Weights of a small transformer language model.
Size: 4 heads of 64, MLP 1536 GELU.
Architecture: LayerNorm before each block, rotary positions, biases, untied embeddings, normalized queries and keys, attention and MLP in parallel.
Each number is 500 + 50 x the weight over its row's rms, rounded and kept within 0 to 999. Layers, rows and columns count from 0. Numbers have three digits each. The size before them is the row's rms in percent of the matrix's.

# up: layer 11 MLP up, 1536x192, rms 0.18, rows 1056-1069, columns 0-95
# down: layer 11 MLP down (transposed), 1536x192, rms 0.174, rows 1056-1069, columns 0-95
up1056 098:577482489606494452527528576631453514446553485442453477519526513473482431484508538606471460445549543455541525472536475458477533445574412534451445523366399552498511461539411542517456483573466596447495418456550436459547532481547484489474425539422543611584489430506488485423516444531509506513
down1056 106:442460564500501482497423573495541480596511511514514467508493434486506557484471431491449604489500535479508514532536455578453481636460520466462452539496537470406497471525508506519469529508478403448498583558495427538541569562504526451560418511477524466553531566579507588495515494429498566467
up1057 098:506564504471523409515549462513559527531396467478530550534546439471434486509504592430495535553525542475505580434488579515479473455486557452576443490476490455436545531450532476492514410497551466593462437480480545529552481494538496552533447543537443465514441576489504472561472572496617522402
down1057 095:475445474562408612586482463520437583506411486471334540505558551544545490495439493470545485430506550484454473522653505506450522470530476530501498495412562539541548500608440462485544570450531438513548447524593438451440582481513571471488484483509553534482460506563510465468459418498499514514
up1058 097:362463479564436402578419545560542529513460540490534531483569599389418446495491528506467547471515478620445479583510492502513460438550461520453531493444446485441463547501524418491457509472441462600559500471550593469505501489564526434556573470628473461511465543544512487501474458516467463571
down1058 101:516534524545487501460558482536533518441474552485434443425435586516490438510512397505499491512420506414598462563510511508536525569466521444445460456484460470510480445469541502561563495462411527458513510522386542465475476437552519468473468518510573543500517458479535520486557616460583583493
up1059 094:461494413605462494462427493453483438409566552448450472530573558551525420594524463564616583581539484541522494520506460488587554502615550510483453535500624574463498492586489535501545489480456490554459489536555493529535479478434565546521498492480452529568492521475417516442535556541561383465
down1059 100:532430448479571453556543514455509523509663403453543429524506478530515538536495506469497523525475504441562489480597488509451469454445429506443569567416443502517505484500578511560486518455480542428483511485418449570446471507463451415440502365504562578519504410513496503497473493476468479505
up1060 101:522463483457510572408522474527443527557457519492527536481502534576546532530552506490541628480492556548503363504437524513544564473463532526473424610538468585575559526552550460399445514480485548485493521526502504552496535471537509531483497433502441528483409506524425578449428491540534443437
down1060 103:456485469622541458503487504510538471541471497414448468542555551507449498475466388486466444448325513492639497553508462527527588522513486425457535484522428399457496526356428529526542491510551505528529416531483509432519464469502508463481532495446505435447529585522432520409539526549553527535
up1061 104:456568556549553481464522381518553534430468485572559513483499566566448555539474520539501606527435502572462456595580505538548534547459451573514454487508451555525461435428501507426523514438563548456486564502489511490472462504551502538587499572439470546461495536496524498475392392536500554484
down1061 107:541434433484440529527475529463566455524587493424515423531481371509515466444544516520480545466479588558494538558573461522573576517511491556384477374482448456549529554528479621443608423524531536495527459517522489477526435507466532431552482508463527592436408535512522546522534523555458526511
up1062 088:488558493491574525468453485599485524524515534506574537532504403480536552497424508453510502472549530507526498524399491541500384504535431475566504533513488562543499576490521410597474581462526440592450487543548422537420425560463498537405514462414487554513480495503480514515504419421452483417
down1062 085:458341544479489486496473610441502515506486522504421484479486507488442563386523481474448485510449408541485522453564487506455557498514511572436423393491482460458422487528335599417536481411440517477571530406468546444555527486478478470523488576472503533499509455524514443485500573495521551524
up1063 100:548472490439537366513453548456520466445460577522521613462507578497601539600507503483545516475527509426570508463519565417488451515425482567417506511439534439524565471538471543440527534416512509467539407518518422468454529474474479436564479421479536439583501598481509551521418442438494497510
down1063 102:435485416448446433571479539465490464523420606538455439492542561525463519467549496441515539512530478561499519528597379498472600516567459444515491437515490528564586502448477515592547480512470465494514414439529460536529478503474515390466492501503483550594411487482439468465450537512566576563
up1064 103:435572510562463421479389611481590500499457562547617423507500528549441467505611508489504440480514480465571516542466485532570522415458467515547467584462515494446556469534434430614474512420541486515517479409450464519437478496513585629527505493557547504522587464476596415495488511481509530493
down1064 095:480503487513523415558509528535459495453552527431471538477545568500519481528442549571542513490508449476475471548526507485532556453588480459546457482568528500498442544530589532505540447457487543530565442581574433544471499520447539496582748487530495376469523577457512520437477494431532510423
up1065 097:508415456559517482536500535503544544431540547477348510592522600322488472495580495526477466490468576414537485573503428519466474599513496473495535501595534527451542467473540567482497469480557485511516541447523468484512515621608453517443468549527517421503504537521545555458373496510496523488
down1065 092:606531534402439471543444547530426536490521462507452521488536533632549527575473539502552517505598491458438431621559506442509517487528450515475549444518527534572547488518500531527415521544603452476535422528545571432525499488442492440486516538482495523524381615575447478553470528486529533344
up1066 100:600462501589589448484503466504526538510469437460512525460390477467459494567528537570505510376455461454454505498499524491459506429590520529571519362516477518528472467549546532507372463489521552461543524586473484458494544480482488546504531548406489506581390447520514433438416452453385488515
down1066 095:448463436393514516532425560522542446529584471504505493567499561550561531462511538583549471629515487503473498506455403450566544529546470374460463545511473420425477519475531493450405464467454478568533456506478522541549584425486567515486537527558564511460483525516600564463425576513606547501
up1067 092:497469457400530527399514599411507480450408560535575607504450466505452578550466498496484465536510452537531499562529500539426482503407514538483550520435511498421580528515493460497439516468450507419444513518573440549552563508420520592506497471480518503422484592503564514526454487466450510473
down1067 098:449586505540528437581530446490504518596510580427405513493560412493536450340531476447344534470512550516526470433537466528511524500486562519547432529588494512525483452503519436504569420550547545550493535426495518547470479559439485484457514534473573398539572542558536515435475551535546512501
up1068 100:493612471532479530506431482548457569495566506458466485452554574564474544481569460539572395497463485532530540406431577510488455540468522597540459468528438454486541479405460497590428395489519432564551428541507459504466488535495538459435582433516510426452549486422436412544494471563500562455
down1068 100:506455520538537587459489484581520527522547527492469512552489582508519450504488537416441518469590489492418513480472493446538505531466486547411561509552481511571532568437454459342513451527463532380393611610538637548518438488437450542458573481436459514353555524463542463540460552515531465477
up1069 097:527593458514565522463449558542487535409445571429585473503599456479528378501500478503563522441568514556502435585450422418491521517470455472407495542452553516451481574534399445476483538516512579464513511419584490479509446513529477390474489504588558476514531471491540484522453600535451469473
down1069 104:475504491558550416529524559489522500535501481450513491512462462566491387498435611482468486465502521435409499492494429570544583592587469525533499523511542529558406474567475572468494564559523450450474482587440535492519607497536430499476553487496476512503547518475587474470492426529445633424